config.yaml
n_head: 8
n_kv_head: 4
positions: "rope"
rope_base: 1000000.0
rope_fraction: 0.5
init: "normal"
beta1: 0.9
lr_head: 0.00839
train_tokens: 548300000
steps: 4184
dataset: "wikipedia_en"
Each number is 128 + 32 x the weight over the matrix's rms, rounded and kept within 0 to 255. Layers, rows and columns count from 0.

# layer 11 attention key, 128x256, rms 0.0796, rows 8-25, columns 128-255
[[112 123 164 125 146 102 102 100  88 135  91  74 157 194 123 146 108 150 118 130 124  22 140 150  97 143  80 180 180 153 147 139 128  49 137 164 145  65 143 113 139 160 150 146 146 175  97 202 141  92 112 128 131 145  81  84 144 124 115 114 133  75 117 157 103 103 148 151 144 102 145 117  58 193 124 150 111 136 102 116 100 127 135 154 137  98 140 112 176 138 119 128 156 151 138 124 164 134  92  73 161 142 119 134 146 124 141  91 108 125 132 127 139 146 151 153 130  64  26 126  84 128 127 146 106 122 164 144]
 [ 77 153 128 156 136 166  89 113 185  51 115 116 176 157 118 123 107 164  68 113  47 170 132  66  80 120 161 104 152 131  99 136 123 104 117  34 117 135 117 167 189 128 134  59 165  29 126  97 148 173 103 157 157 170  58 128  86  81 185 136 129 111 153 189 157 139 162 140  94 180 122  46 145 139  98 112 167 160 159 151 194  78 210 151 141 149 169 122 150 135 143 162 133 106 135 158 102 132 107 180 148 159  94  92 155  66 156 108 137 182  99 111 170 170 166 145 111 139 186 124  94 172 116 118 177 130 162 156]
 [193 129 140 142 116 112 126 163 112 201 117  74 160 142 132 140 168 113 132 114 131 161 117 107 154 113  68 152 131 124 105 146 134  97 123 175 151 118 172 184 104 154 146  87 146 178 153 127 132  68 116 136  95 143 119  56 101 159 163 191 109  96 136 138 140 110 108 110 116 176 106 147  77 145 110  71 127 129 114 161 140 102 107 206 105 124 161 102 174 119 129 123 125  70 143  94 101 115 100 142 157 153 107 166 185  97  93 143  56 109  94 140 113 155 101 148  77 130 114 134 126 142 105 145 118 120 129 117]
 [103 111 125 155 101 140 108 159 121 188 139 167 125 122 108 121  75 131 125  93 127 125 128 123 103 155  90 100 127 127 108 160 113 159  74 100 114 124 111 124 118 104 171 150  79 200 124 178 103 190 107 133 116 111 117  41 147 138 136 109  90 129  99 100 129 131 134 173 198 154 150 157 120 137 100 119  75  92 170  83 184 123 126 124 116 104 111 189 179 159 125 104 100 152 150  97 142 130 142 152 137 159 115 171 170 133 122 139  91 133 128 163 101 166 114 140 145 105 118  76 123  89  73 133 115 150 155 110]
 [152 141 127 124 114 101 103 105 136 171 180 158 140 142 115 141  95 105 123 105 151 143 102 142 136 112 125 149 136 121 153 151 136 128  90  99 156 144 138 143 117 134 219 130 124 119 160 123 158 139 127 135 107 134 126 153 136 106 146 131 155 127 129 112 102 161 136 164 199 166 147 170 104 127 121 151 122 144  84 145 131  92 101 110 102 131 173 159  88 161  77  98 150 168 116 173 165 123  91 136 121 151 104 177 125 116 105 105 125  77 111 121 208  89 114  78  56 151 108 152 163 168 149  98 118 124 156  97]
 [106 120 150 124 149 105 132 112 129 156 166  88 149 144 141 128 118 162 136  88 113 136  72 115 100 135 153 141 142 109 159 154 182 103 119 193 147  91 196 153 121 104 102 146 142 129 121 153 142  96 128 123 151 120 101  64 149  82 156 157 101 131 129 179 126  92 111 103 134 170 132 120 133  92 142 208 119 161 101 110 122 144 148 125 101 137 121 118 147 133 110 137 174 151 160 138 119 127 141  98 102 173  92 109 172 105 171 140 106 156  94 116  74 171 145 173  59 128 152 162 131 174 121 138 125 177 152  90]
 [123  94 108 193 124 122 195 134 142 139 157 132 116 123 146 145 140 137 138 137 105 117 130 140 116 120 123 116 160 142 135 100 140 100 147  67 169 142 153 121 134 151  97 153 141 140 207  98 153  79  93  93 100 142 153 136  91 157 101 136  78 147 111 136 158 124 100 138 101 135 108 119 122 120 126 130 166  93  84  85 118 101 161 144 152 120 148 154  93  86 119 116 103 135 122  84 104 124 150 124 184  85  97 171 132  84 111 143 134 164 120 121  79 137 158 165 142 159 151  95 155 121 148  86 144 125 120 102]
 [154 191 136 139 144 173 112 108 145 120  95 101 146 109 128 173  79 129 138 102 106 204 103 153 173 156 153 137  90 112 155 168 112 136 175 113 159 129  82 106 109 120 126  83  82  50  53 125 118 147 101 120 145 121 137 148 134 113 117 192 133 126 124 115 153  81 126 124 129 194 119 142 130 101 182 165 126 202 149 113 110 100 170 118 147 134 151  98  87 132 146 110 235 160 141  98 105 132 123  90 155 110  92 149  93 146 121 143 129 161 112 203 133 104 148  44 112 162 131 116 174 187 118 171 133  86  83  82]
 [105  96 116 160 111 139 189 138 109 239 137 106 136 131  94 150 156 164  85 103 134  99 137 120 104 131 105 158 153 115 174 105  97 142 115 168 124 139 211 104  78 175  72 137 102 122 150 133 139 171 156 102 127 151 119  95 151  55 105 149  94 146 120 134  89 104 157  99 137  69 136 146 110 139 122  94 142 168 116 115  75  75 143  97  89 148 168 162 135 141 104 133  83  91 132  91  92 151 127 136 136 144 140 157 142 129 147 165  81 122 131  91 106  69  89 130 161  60 169 131 130  72 142 144 131 109 135 149]
 [165 132 139 116 167  98 125 111 150 119 108 162 119 149 111 148 136 172 159 103 151 147 127 146 139 170 133 144 122 166  91 139 132 117 130 125 179 152 128  99 185 118 161 139 137  90 185 146 132 121 133 152 162 117 143  64 151 100 134 124 130 151 153 112 126 103 126 178 151  87 123 136 102 101 141 134 122 156 122 111 105  92 167 119 112 144 154 153 111 116 168 170 161 155 105 128 121 103 144 143 130 154 121  99 110 104 165 146  79 119  97 136 117 169 117 167 102 121  82 107 124 163  90 108 126 116 145 127]
 [106  74 134 126 131 148 103  91 177  75 139 167 126  85 124 170 121 114 129 119 130 105 114 121  95 166 122 142 101 147 107 138 120 135 149 136 152 110 140 162  72 116 135 153  95  97 150 144 144  93 101 147  76  96 144 192 140 152 131 135 101 122 121 108 192 109  91 150  41 156 106 181 108 162 101 118 141 132 128  91  93 134  76 150 130 117 175 164 164 113 167 144 155  96  51 127  82 125 116 103 131  73 146 134 173 112 101 135 162 128  89 112  83 159 109 148 126 119 113 155 137 121 164 138 119 139 136 103]
 [144 142 154 100 162 147  99  85  88  54 110 133 123 203 122 129  77 114 118  93  99 144  76 147  86  87 142 157  80 127 146 139 147 168 137  84 177 123  97  82 173 122 155 117 125 169  74 127 173 173 162 129  87 134 156  68 127 123 116 112 133 138 140 187  67 148 116 139 100  99 152  95 156 117 104 152 166 161 121 201 149 167 141 144 103 121 113  90 153  94 146 106 117 127 100 141  93 147 135 104 106 113 124 114 129 148 176 142 125  90 150 158 143 116 179  90  78  92 145 123 116 171 140 114 129 119  99 131]
 [130 132 125  92 112  84 129  97 115 169  73 134 133 143 171 139 197 156 130  98 119  75 127  84 149 164 164 127 109 107 119  73 160 174 191  89 185 141 123 130 129 142 110 107 144  83 128  86 138 150 112  99 124  97 185 103 109  66 161 123 100 157 104 120  99 131 160 138 154 119 117  64 119 139  98  65  85 119 103 110 132 118  74  89 148  80 174  84 195 121 120 131 130 101 144 116 105 126 156 172 182  68 150  95 127 134 154 142 115 104 102  87 101  74  90 127 151 149 121 104 106 110 118 137 100 191 103 156]
 [151 119 105 163  96 108 175  93 133 123 153 108 151 120 153 103 114  75 101  66 163  78 106  67 105 126 112 185 158 133 129 134 128  94  91 180 150  90  74 172 110 131 138 126 133 125 176 164 126 132 123 176 110 161 118 131  86 143 145  79  89 143 116 119 111  97  82 155 107 117 121 104 113 159 113  89  82 133  82 100 120  67  73  93  94  90  75 130 100 162 136 135  85 140 179 119 151 129 174 169  86  70  89 129 169  81  44 176 160 150 150 106 114 110 147 106 122 139  96 186  73 132 137 136 125 146 136 121]
 [125 116 108 141 133 169 172 143 128 174 180 139 110 127 120 166 132  47 172  91 106 148 135 108  95 127  93 112 156 115 131 129 107 122 107 124 128  89 176 115 153  87 127 101  56  76  98 126 124 144 124 153 147  93 110 121 108 148 139 139 116 130 165 114 158 122 119 131 164  99 101 123 151 169 112 147 138 123  93 125 138 112 155 149 119 144 151 134 206 121 130 174 128  78 129 175  76 158 115 101 132 155 115 117  85 164 127  99 148 169 168  94  92  88 130 101 117 151 100 126 135 150 133 110 142 154 127 163]
 [135  96  97  81 111 110 125 114 100 174  93 120 115 112 105 165 129 151 154 138 135 120  93 168 123 124 182 107 137 125 134  49  95 101 101  77 150 149 126 121 158 161 125  76 159  87 128 151  94 136 102 173  96 158  77 109  84 126 164 156 155 126 149 166 127 163 116 121 143  96 178 100 118  77 166 110 132  93  95 117 158 153 112 102 126 113 167 120 144 145 140  78  92 114 108 111 197 139 105 148 106 154 167 114 163 152 189  90 101 104 118 161  95 154 109 138 149 100 150 135  96 129 146 147 138 132 106 116]
 [137 133 135 119 160 177 118 161 114 130  92 180 161 211  81 155 123  81 103 127  49 105 123 111 196  96 128 140 100 175  95 100  98 121 129 141 214 103 169 107 179  83  86  84  89 119 166 152 151  74 139 147 169  84 146 164 132  73 146 156 131 166 106 134  66 119  75 110 108 127 120 115  73 160 164  95 132 170 116 120 134 134  90  87  97 107  58 159 152 193  95 136 100 175 140 128 128 103  74 189 119 121 119 120 130  71 136 132 106  96  90 127 139 114 106 135  72 144  82 161 119 153  98 103  69 145 171 144]
 [121 151 102 109 141 119 153  82 148  95  66 141 129 168 107 113 115 132 124 158 102 110  61  88 168  95  77 132 122  94 131 152 190 126 106 128 170 182 131  92  84 121  75 140 106 137 147 112 112 146 152 143 142 167 134 134 172 125 163 187 166 126 124 124  86 147 147 148 135 115 125 108  99 106 111 144 111  95 113 114  68 109 126 107  95 154 109 135 143  93 154 141 156 173 159 148 163 120 104 165 188 161  70  80 102 117 177 115 168 186 127 190 159 100 161 144 125 149 129 173 115 137 114  99 106 152 112 127]]
# layer 11 attention query, 256x256, rms 0.082, rows 9-26,41-58, columns 128-255
[[152 157 143  62 122 134 131 109 117 125 129  91 145 175 116  82 135 165 102 153 110 139 142  85  92 150 133 126 173 107 115 133 137 155 130 148 105 154 109 223 148  90 142 120  45 104 118 223 157 184 100 159 112 152 130 161 121 106 156 129 136 139 132 116 209 106 124 103 102 132 123 113 129  85 140 148 111 154  85  90 119 151 100 130 157  81 127 111  82 114  96 136 144 135  97 154 117 111 231 177  86  96 112  93 126 156 114 130 171 120 124 103  79 162 114 107 125 109 164  77 108 190 118 118 158 100  57 160]
 [ 80 140 106 153 117 107 101 127  79 128  96 115  68 176 102 161 139  77 128 197 136 127 195 164  80 120 142 142  97 138 158 105  87 109 109 106 156 110 104  87 111 137 145 107 206 177 128 145  86 129 153 176 125 128  81 133 120 127  83 126 102 145 123 119 117 141  83  94 178 106 110 159  53 128 119 178 156 108  94 117 145 159 122 146 116 140 123 174 164 101 156  84 139 195 144 131 134  42 139 110 127 122 119 147 146 140 123 123 163 100  91 125 156 207 114  84 146  92  86 130 150  59 106 163 143 145 141 129]
 [ 80 117 113  86 108  76 110 109 122 189 164 136  86 129  99 139 160 121 115 183 130 117 197 139 105  75 103 120 119 187 154  89 127  73 128 142  97 119 110 110 162 149  95 109 163 143 191 130 141 153 110 119 157  48 158 104  94 106 145 108 122 126 122  61 147 120 156  87 149 146 122 148 124 198 113 115 140 120 171 126 171 146  87 187  80  48 152 176 153 151 117 154 110  98 126 121 128  58 136 165 173 115 116 132 151 144 226  85  84  97  30 111  87 153  85  88  75 107  87 109 137 108 106 118 132  98 136  98]
 [151 130 147 138 117 141 144 135 124 100 104 142 158 175  85 160  82 115  88 163 118 167 127 118 114 111 100 121 124 202 120 124 106  75 113 167 152 106 137 138 160  61  84 140 123 129 126 174  87 108 129  70 108 155 154  70 152 116 137 136 148 160 123 152 149 132 118  98 159 141 139  88 125 152 128 133 160 134 108 176 116 138 110 130  98  75 121 122 147 165 109 115 118 136 192 126 121  98 166 177 117 100  62 122 173 171 137 120 130 139 147 115  69 214 138 113  80  95 108 186  90 115  88 117 139 162 174  93]
 [135 187  91 117 132 161 115  84 130  85 171 146 136 187 143 129  95  71 166 159  92 111 151 137 111 140 137 124 159 139 120 149 123 104  99 131 127 141 104 142 130 114 112 110 101  68 127 123 112 149 105 127 149 121  93 192 119 127 120 152 153 129 111 141 134 149 145 159  61 164 137 107 147 141 121 128 119 127 107 126 117 142 133 106 118 109  82  88 131 139 114 113 149 208 123 168 132 116 128 111 113 146 138 151 139 114 152  95 128 175 148  79 150  71 140  81 141 129 113 121 192 118 116 157 178 158 152 121]
 [131 155  86 132 126 116 113 126 151 112 122 125 104 108 139  87 124 126  91 102 119 119 105 159 112  51 132 109 117 150 143 130 192 108 130 121 127 104 151 161 159 177 154 124 138 106 101 115 198 173  74 166 148 116 120  95 114 147 151 186 152  84 125 138 117 143 160 149 127 174 134 141 112  75 167 103 152 113 150 193 189 110 130 149 131 166  89 115 107 157 105  65 116 182 125  91 166 117 109 132 146 137 171 149 126  94 155 176 166 107 125 131 106 121 145  56 123 154 129 115 141 156 112 140 141 136 147 111]
 [112 123 143 140 142 198 152 139 178  78 121 109 155 146 166 158  78 117 105 118  82 158 114 124 117 125 145 125 111 163 152 137 170 124 145 165 134 137 142 101 167 138 129 124 107 118 135  99 136 123 116 148 156  79 144 150 106  97 121 134 155 134 104 134 159 109  91  79  97  94 109 149 151 146 128  82 184 157  94 125 156 157 123 131  96 143  97 149 181 111 146 111 165 159 134 136  90  95  71 170  95 183 130 159 110 133 125 138 107 131 136 139 122 100 114  75 157 130 123 131 145 152 146 129 107 132 139 126]
 [176 100 120 110 124 140 129 116 140 117 128 177 100  93 113 116 134 140 141 107 206 112 144 158 154 144 133 144 170 150 139  86 159 131 118 180 115 154 100 177 159 136 101 122 132 153 197 145 119 120 150 108 146  65  86 142  89 172 126 111 155 150 140 132 194 124 126 129 211 115 151 223 144 153 107 132  91 144 137 109 116 170 165 179 139 111  88 108 133 108  83  75 107  82 130 135 108 147  86 190 163 111 165 138 113 107 145 130  87 139 175 142 205 125  77  74 103 109 102 215 157 105 131 146 147 178 176 159]
 [124 116 183 135 147 108  93  46 114 102 134 140 130  60 136  92 174 116 159  72 121 141 135 170 115 106 124 100 121 107 175 139  82 121 129 179 100  83 107 165 115 126 114 133 114 128 162 117 140 141  90 134 120  89 115 121 119  92  99 103 126 139  80  79 142 153 107 136  95 135 135 150 142 170 175 146 124  74  83  92 141 177 151 154  85 102 162  83  87 112 199 131 125 137  85  86 129 120 110 109  97  97 109  78 139 114 157 163 117 178  78 146 189 172 136 119 161  74 159 164 112 146 135 190 134 160 119 143]
 [153 129 178 222 196 113 128  90  90 123  89 132 143  76 170 159 189 204 133 132 150  93 120 158 116 162 139  92 133 160  96 142  85 139 145 130 158 155 127 111  87 124  58  67 140 123 161 123 108 157  90 105 116 136  93 103 131 118 104 137 118 158 143  91  64 165 184 132 127  85 194 171 102 158 138 131  76  77 167  95 151 121 110  65 163 196 161 116 165 169 136  77 107 150  87  86 101 111 142 162 145 147 127  82  92 105  81  85 102 116 170 117 166 127 138  68 159 104 101 133 100 125 190 118 159 156  87 136]
 [108 107 119  77  82 178 145 158 126  83 180 159 186 156 101 119 120 151 138 135  79 134 120 149 126 133 132 149 138 136 110  91  96 173 125 122  92 160 142 127 123 101 128 125  94  94 110 114 115 149 147 185 152  99  72 125 153 111 121  87 129 140  65 125 147 171 140 126 104 145 131 139 138 148 136 126 146  92 117 146 112 140 145 126 131 170 106 152  81 128 128 115 133  99 185 113 123 174 129 113 114 123 125  96  49 120 124  99 100 114  83 120  86 151 159 154 106 170 151  67 138 149 162 147 118 161 124 120]
 [174  73  82  66 127 184 125 121 118 121 122  87  86 158 177 123 170 129 148 143 128 112 110 156 133 125 162 140 145  96  70 122 130 130 143  77  94 114 153 125 130 130 149  62 116 134 130 167 147 140 152 130 152  55 108  63 103 140 112 127 168 131 183 170 135 158 173 179 135 146 146 124 128 136 127 154 118  95 126 148 124 190 142 168 170 124 130 154 164 137 124 168 126 125 150 139 139 143 105  81 136 153 169 138 131 179 125 124  82 130 158 171 175 152 109  91 145 112 122 122 159  92 124 148 139 161 119 146]
 [145 139 151 141  67 141 113 184 112 195 143 145  99 163  95 160 176 146  93 108 125 118 151 142  86  97  97  70 131  88 115 110 120 173 157  82 154 120 179 152 137 131 148 108 148 167 121 124 110 137 146 113 145  85 112  91 143  84 140 155 144 132 156 124 136 160 155 128 124 173 132 172  53 147 100 151  87 131 134 117 117 107 141 136 160 143 112 203 151 131  93 111 101  89 124 116 132 107 140 124 162 130 138 122 160 145 110 121  71 114 135 172 146 122 103 122 129  79  91  93 148  82  80  93 152 127 117 107]
 [110 116 111 115 181 124  78  73 129 176 106 118 141  88  76 122 163 140 122 144 103  67  95 147 144 138 160 141 120 122 119  81 130 192 118 112 135 133 135 142 147  82  91 149 124 106 150  70 189  77 134 156 137 125 134 176 132 107 132 160 191 136 166 135  86 154 124 108 132  94 145 168 148 156 163 105 144 129 100 131 166 137 103 108 116 109 121  79 114 108 134 187 128 132 103 119 141 115  81 142 136 128 129  82 145 114 216  90 159  89  94 128 115 106 148 155 191 131 157  96 126 119 127 109 151  76 157 167]
 [113 105 174 118  78 118 122 129 138  95 117 140 111 105 109 159  96 102 136 111 133 130 143 124 165 128 107  56 137 154  83 144 147 127 133 191 122 109 137 111 101 138 115 160 118 160 151 134 175 106 164  86 177 137 133  90 130 152 127 138  96 125 150 137 123 130 116 128  61 136 116  98 145  82 134 134 123 104  85  76 105 109  95 163 108 119 126 152 163  99 118 114 135 105 100 160 149 118 155 125 161 128 134 104 147 150 106  89 145 118 133  72 121 130 116 134 142 116 137 137 125 146 159  81 161 196 125 120]
 [119 136  77 170 189 124 102 127 215 172 130  95 140 124  88 176  44 104  71 117 130 169 173 145  78 130  87 148 114 174 112 132 128  79 124 202 120 108  65 150 124 112 146 147 107 132 124 173 101 126 111 145 132 154  96 147  96 136 115 108  26 127 121 110 142 117 132 114 195 103 134  96 108 172  98 138 116 149 101 149 144 107 139 170  77  74  61 117  98 126 115 125 134 128 113 209 152 111 132 140 138 143  90 151 202 139 133  75 166 109 119 109 117 103 130 105 111 128 108 141 121 125  96 113 182 121 101  54]
 [109 108 162  91 144 161 133 103 123  92  98 102 138  86  83 152 111 118 140 111 130 131 162 139 159 109 143 100 212  94 111 118  98 117 121 100 106 101 167 135 130 153 141 122 133 100 120 154 129 166  77 108 140 165 120 109  87 144 161 120 139 159 122 155 136 119 140 102  55  97 111 138 179 122 107  95 178 209  95 142 177 167 172 164 148 154 154 134 131 144 131 122 126 171 152 120  97 145 141  97  91 145 143 106 124 179  65 149 155 126 131 146 152 130 109 161 133 100 125  93 117 149 130 143 125 132 121 109]
 [131 148 153 139 131 135  58 131 130 123 124 109 123 151 128  82 111 141 132 107 101 113 112  75  60 166 168  89 154 150 124 150 127 141 138 145 125  96 113 149 123 148 168 131 108 112 133 140  62 136  94 155 113 141 129 118 115 110 142 189 102 148 136 157 138 104 135 156 164 154 151 119 182  90 147 131  97 182 154 169 105 160 177  70 142 165 110 111  79 114 114 157 166 122 115 149 154 122 160 126 139 116 132 112 193 162 111 192 163 113 152  86 118 137 163 113 120 137 122 137  96 140 118 142 178  89 120 115]
 [190 136 114  66 150 154  99 126 161  82 133 150 163 156  91  83 103 182 183 117  94 143 120 107  68  69 140 130 124  82 136 141 128 204 139 149  46 188 137 145 201  71 114 180  27  60  76 165 135 118 174 119 144 151 114 196 145 136 123 111 151 176 116  93 152 120 155 116 104 129 118 100 181  92 173 146 160 146 112 125  84 161 155 120 143 130 101  86  72 104  95 162 143 144  66 135 152 187 169 153  73 130 119 140  81 159 134 158 142 167 166 115 114 119 148 171 134 198 159 123  95 197 159  95 125 148 104 201]
 [ 62 116 117 129 120 112  86 128  86 123  86 109 171 149 142 206 165  17 169 185 101 117 192 186 116 104 136 102 133 136 173  74  93  40  93 139 154 165 192 147 149 141 123  94 159 215 134 187  90 115  76 157 155 168  96 123 145 120 122 134 163 133 124 182 106 138 104  69 127 111 148 135  29 124 115 183 144 101 100  66 130 150 160 134  86 110 118 142 173  91 117 116 122 168 131 131 127  90 124  88 134 114 131 153 141 146 136  72 127 133 104 113 157 160 125 146 138 148  80 134  79  60 112 139 147 192 121 122]
 [ 98 118 161 124 142  88 113 100 115 161 141 204 120 152  64 160 179  75 172 156 127 106 154 108  72  93  86 124 102 152 210  87  98  98 107 160  66 187 132 153 178 106 100 139 122  97 152 106 137 130 128 149 148  95 100 123 141 132 158 119 126 146 131 135 157 132 125  24  83 120  86 141 170 166  98 124 143 120 120 121 159 107 129 177  72 101 180 146 136 132 143 157 141  83 158 132 134  99 155 102 117 125  99 124 142 165 201 103 106 142  46 147  87 179 113 159  86 170  94  90 119 123 110 121 116 145 143 108]
 [165 143 106 137  94 178 136 125 107 133 158 102 153 180 107 145 126 119 114 148 119 121 142  82  98 147  91 114  85 187  99  88  64  97 117 145  96  82 107 144 130  92  71 141 118 135 131 196  78 114 113  90 138 181 137 116 106 129 131 121 120 142 121 125 139  97 101 101 136  98 114 101 118 201 124  84 103 119 141 123 123 129  92  89  92  83 136 101 148 167 140 127 133  90 187 149 129 115 149 171 165  87  92 119 188 178 112 145 135 180 158 105  88 184 129  76 137  83  73 156  87 119  96  92 124 149 147 110]
 [138 209  84 167 136  81 129  59 130  94 103 126 155 227 161 157 117  97 199 137 119  92 115 111 154 120 160 119 170 163 129 147 117  78  92  76  91 106 152 109 126 134 106 105 101  98 128 126  88 141  67  78 186 118  85 181 137  91 105 126 196 112 114 110 145 159 126 129  60  94 103 156 119 133 159 113  54  95  89  64 138 175 141 130 114 109 115 108 109 118 117  79 163 171 138 197 163 118 117 135 105 122 108 141  85 113 171  99 114 132 130 103 212  62 167  89 139 117  28 136 138 126 132 117 126 190 129 134]
 [129 117  77  51  70  81  99  91 136 138 101 146 139 114 110 119 161  91 112  71 170 154 136  75 100 115 117 121 106  75 117 128 115 105 154 114 135 122 142 157 159 164 127 138 159 116 135 124 171 160  92 139 129 159 156  88 138 142 124 172 109 130 127 151  98 192 169  96 143 146 139 181 114 107 155 129 112 107 103 146 153 112 110 112 123 135  93 123 118 110 125  97  91  89  91 131 155 150 115 125 162 134 158 139 135 135 126 143 132  89 103 141 150 116 133 135 152 146 138 184 135 121  64 117 122 167  99 146]
 [132 145 105 145 199 246 120 129 211  73 179 137 110 110 106  76  45 128 128  90  65 188  95 140 133 105 151 105 131 190 160 141 164  94 134 172 101 135 120  64 202 109 119 129  44 123 117  98 217 165 136 117 150 124 193 137  89 126  85 151 136 152 109 162 149 122  79 128  87 125 114  83 187 114 105 140 253 134 107 181 159 158 148  87 139 117  78 109 119 125 173 134 121 153 166 146 107 136  55 155  49 169 115 112 158 115 124 131  95 166 144 121  70 107 152 132 136 140 203 105 133 231 129 114 139 110 185 133]
 [136 136 164  98 105 139 117  95 141 147  96 160 104  97 180 164 123  90 114 160 176  86 112 112 172 126 113 113 142 213 101 100 166 108  76 133 128  83 100 165 100 149  69 125 170 121 151 143 133 193  85 136 144  23  89  86  98 135 105  61 135 143 132 170 152 100  52  97 192 181 117 171 119 159 163 178  69 123 150 124 132 144 150 149 108  92 151 106 158 116  71  21 110 128 138 189 170  88 102 142 109 106 193  87 136 148 161 157  81 129 165 111 188 186 106  95 145 171  72 159 107  97 110 141 136 130 224 168]
 [ 96  59 166 126 138 144  83  85 126 103 158  88 128 105  67  91 171 105 146 113 138 147 169 135  87  94 104 126 144 154 161 126  97  72  94 216 166  71 112 165 139 131 119 167 104 163 155 153  95 142  68 100  64 102 144 110 121 130 108 100 105 128 110 144 113 135  91 130 168 149 101 122 112 136 168 153  87  78  85 143 137 156 176 157  99  90 157  73 124 144 164 143 131 105 140 149 153 117 143 105 120  94 119 151 156 125 139 125 140 177  96 103 140 171 155  92 145 130 180 161  97 113  87 173 173 112 147 164]
 [118 171 129 149 128  81 121 102  99 132  65 167 128  60 160 142 198 209 110 154 111 121  78 128 129 191 142  88 129  90 134  86  98 122 106 153 132 179 142 116  99 125  94 129 163 178 187 109 149 105  98 132 106  98 105 106 148 117 175 175  84 135 115 135  78 152 188 120 139 114 115 113 100 143 171 112 104  92 140 100 143 139 117 124 150 145 159  84 174 179  96  96  86 146 136 153  86 128 176 154 128 163 123 104  90  97 117  91 117 119  76 124 109 158  95 160 106 144 129 121 108 121 178 123 142 150  92 147]
 [137 104 127 122 105 172 116 116 196 129 186 173 172 114 155 112 104 116 180 127  86 162 174 141 105 154 115 113  95 135 130  90 133 138 154 125 121 168 106 124  91 106  98  80 113  82 138 117 103 179  57 139 196 193 103 143 162  73 107  98 117 117 103 104 170 128 158  81 122 152 136  59 149 124 100 143 136  93 147  95 114 141 163 141 129 164 136 125 123 158 126 118 174  49 109 128 137 183 100 128  98 102 103 133  75  85 160 126 149 144 104  84 113 130 133 170 148 165 135  91 170 196 170 132 124 149 137 114]
 [166 116 161  66 123 144 127 167  74 137  90 139  92 123 137 113 194  99 103 201 143 114 144 144 193 167 142 105 141 104  73 122 155  83 132 153 119  91 209 124 107 179 136  81 116 155 133 115 134 110 172  93 154  49 121  92  90 118 113 172 129 125 145 131  92 120 146 200 126 143 189 103  99 108 125 131 119 114 107 157 134 107 149 136 129 156 152 155 178 155  87 135  69 134 152 162 147 147 103  97 170 168 199  89  87 164 138 171  80 109 135 119 195 127 114 117 121 100 131 129 175  74 148  98 117 139 169 153]
 [138 129 140 140  72 110 122 167 113 205 117 132 112 183  99 143 113 154 100 121  98 136 210 110  92 114 104  99 161 118 138 140 108 139 155 109 131 130 146 155  79 113 167 146 205 164 112 139  90 146  97 101 137  84 137 106 148 139 119 157 153 116 137  76 111  77 100 166 199 118 132 150  82 149 164 166 111 132 124 146  96 128 127 140 121 114 132 174 106 136 111 111 132  79 128 137 137 104 158 148 187  95 126 150 151 169 108  94 110  61 160 184 128 134 140 109 139  90 115 148 120 106 136  94 167 165  97 111]
 [130 123 119 126 172 159  99 124 157 142 113 150 166 163 112 127 155 225 116 147 126 123  95 176 130 132 134 144 126 154 132 133 120 221 139 129 149 126 125  91 158 102 133 172 167 135 136  79 165 127 108 120 139 141  78 123 102 107 110 143 163 103 118 186 132 126 122 127 167 142 176 146 128 165 135 149 154  98 176 103 137 117 153 105 156 113  89  83 102  80 146 152 100 185 171 136 154 120  93 115 152 139 125  83 166 171 135 150 160  60  69 134 163  78 160 136 188 130 110 111 165 153 113 107 132 105 128 123]
 [ 97  94 139 201  63 125 146 100 189 101 112 138 105 143 143 174 119  66  74 146 129 138 132 168 195 156  54  89  75 208 122 127 116 163 106 161 115 132  99 102  81 177  56 160 105 213 133 170 157 177  80  90 156 101 164 106 171 159 161 123 104 118 124 147  97 138 197 111 110 185 108  99 160 162 112 129 100  93 101 115 134  98  98 151  92 106 148 160 166 146 127  50 139  83 105 163 108  62 143 107 159 118 128 146 120 133 118 118 100 132 138  93 118 156 108 124 129 102 157 108 134  63 133 133 105 129 133 138]
 [123 183  95 116 186 170  85 145 172 105  95  68 145 130 132 148 104 125 142 113 119 111 101 120 121 139 119 150  82 136 125 173 119 111 140 133  42 104  54 159 107 115 125 101 101 118 122 176 143 140 135 133 163 189  92 133 117 169  75 132 123 143 149 147 137 130 132 127 166 124 152 121 119 118 133 150 129 176 165 173 119 182 198 159 122 114 106  37  90  93 108  72 172 147 117 192 144 142 125 106 124 132 106 102 129 190  96  75 128 136 105 133 184  92 160 125 125 218 102 100 141 159 122  93 151 112 139 104]
 [ 81 106 167 142 105 136 171 138 108 167 120 133 143  99 147 179 103 127  95 149 108 191 184 172 134 112  93  80 151 115 135 127  88 116 117 139 123 112 103 149 150 101 108 134 164 126 117 144  67 144  21 109 133 143 122  56  85 147 155 114 101 155 134 131  95  82 129  81  83 154  89  95 110 106 141 134 152 207 126 195 146 148 175 177 104 147 132  81 112 163 105 102 123 178 156 166 126 156 158 112 103 146 188 177 146 152 126 158 136  83 122 105 124 134 139 141  75 139 155  96 149 135 135 119 110 168 130 141]
 [148  96 122 133 123 114  94 117 106  82 116 139 146 146 137  86  66 138 164 121 115 129 131 112 114 115 124 110 131 145  97 159 175 150  85 187 138 124 149 142 129 127  84 167 126 119 138 154 102 136  70 153 124 114 175 130 130 149 156 148 132 127 110 182 125 107 115  98 159 157 149 156 144  86 185 148 106 176 119 109 108 112 168  67  98 164  87 102  81 145 158 161 135 189 134 161 170 153 184  93 107 136 115 143 159 149 126 189 103 136  98 116 129 129 154 126  65  98 131 132  87 157  78 125 112 138 148 179]]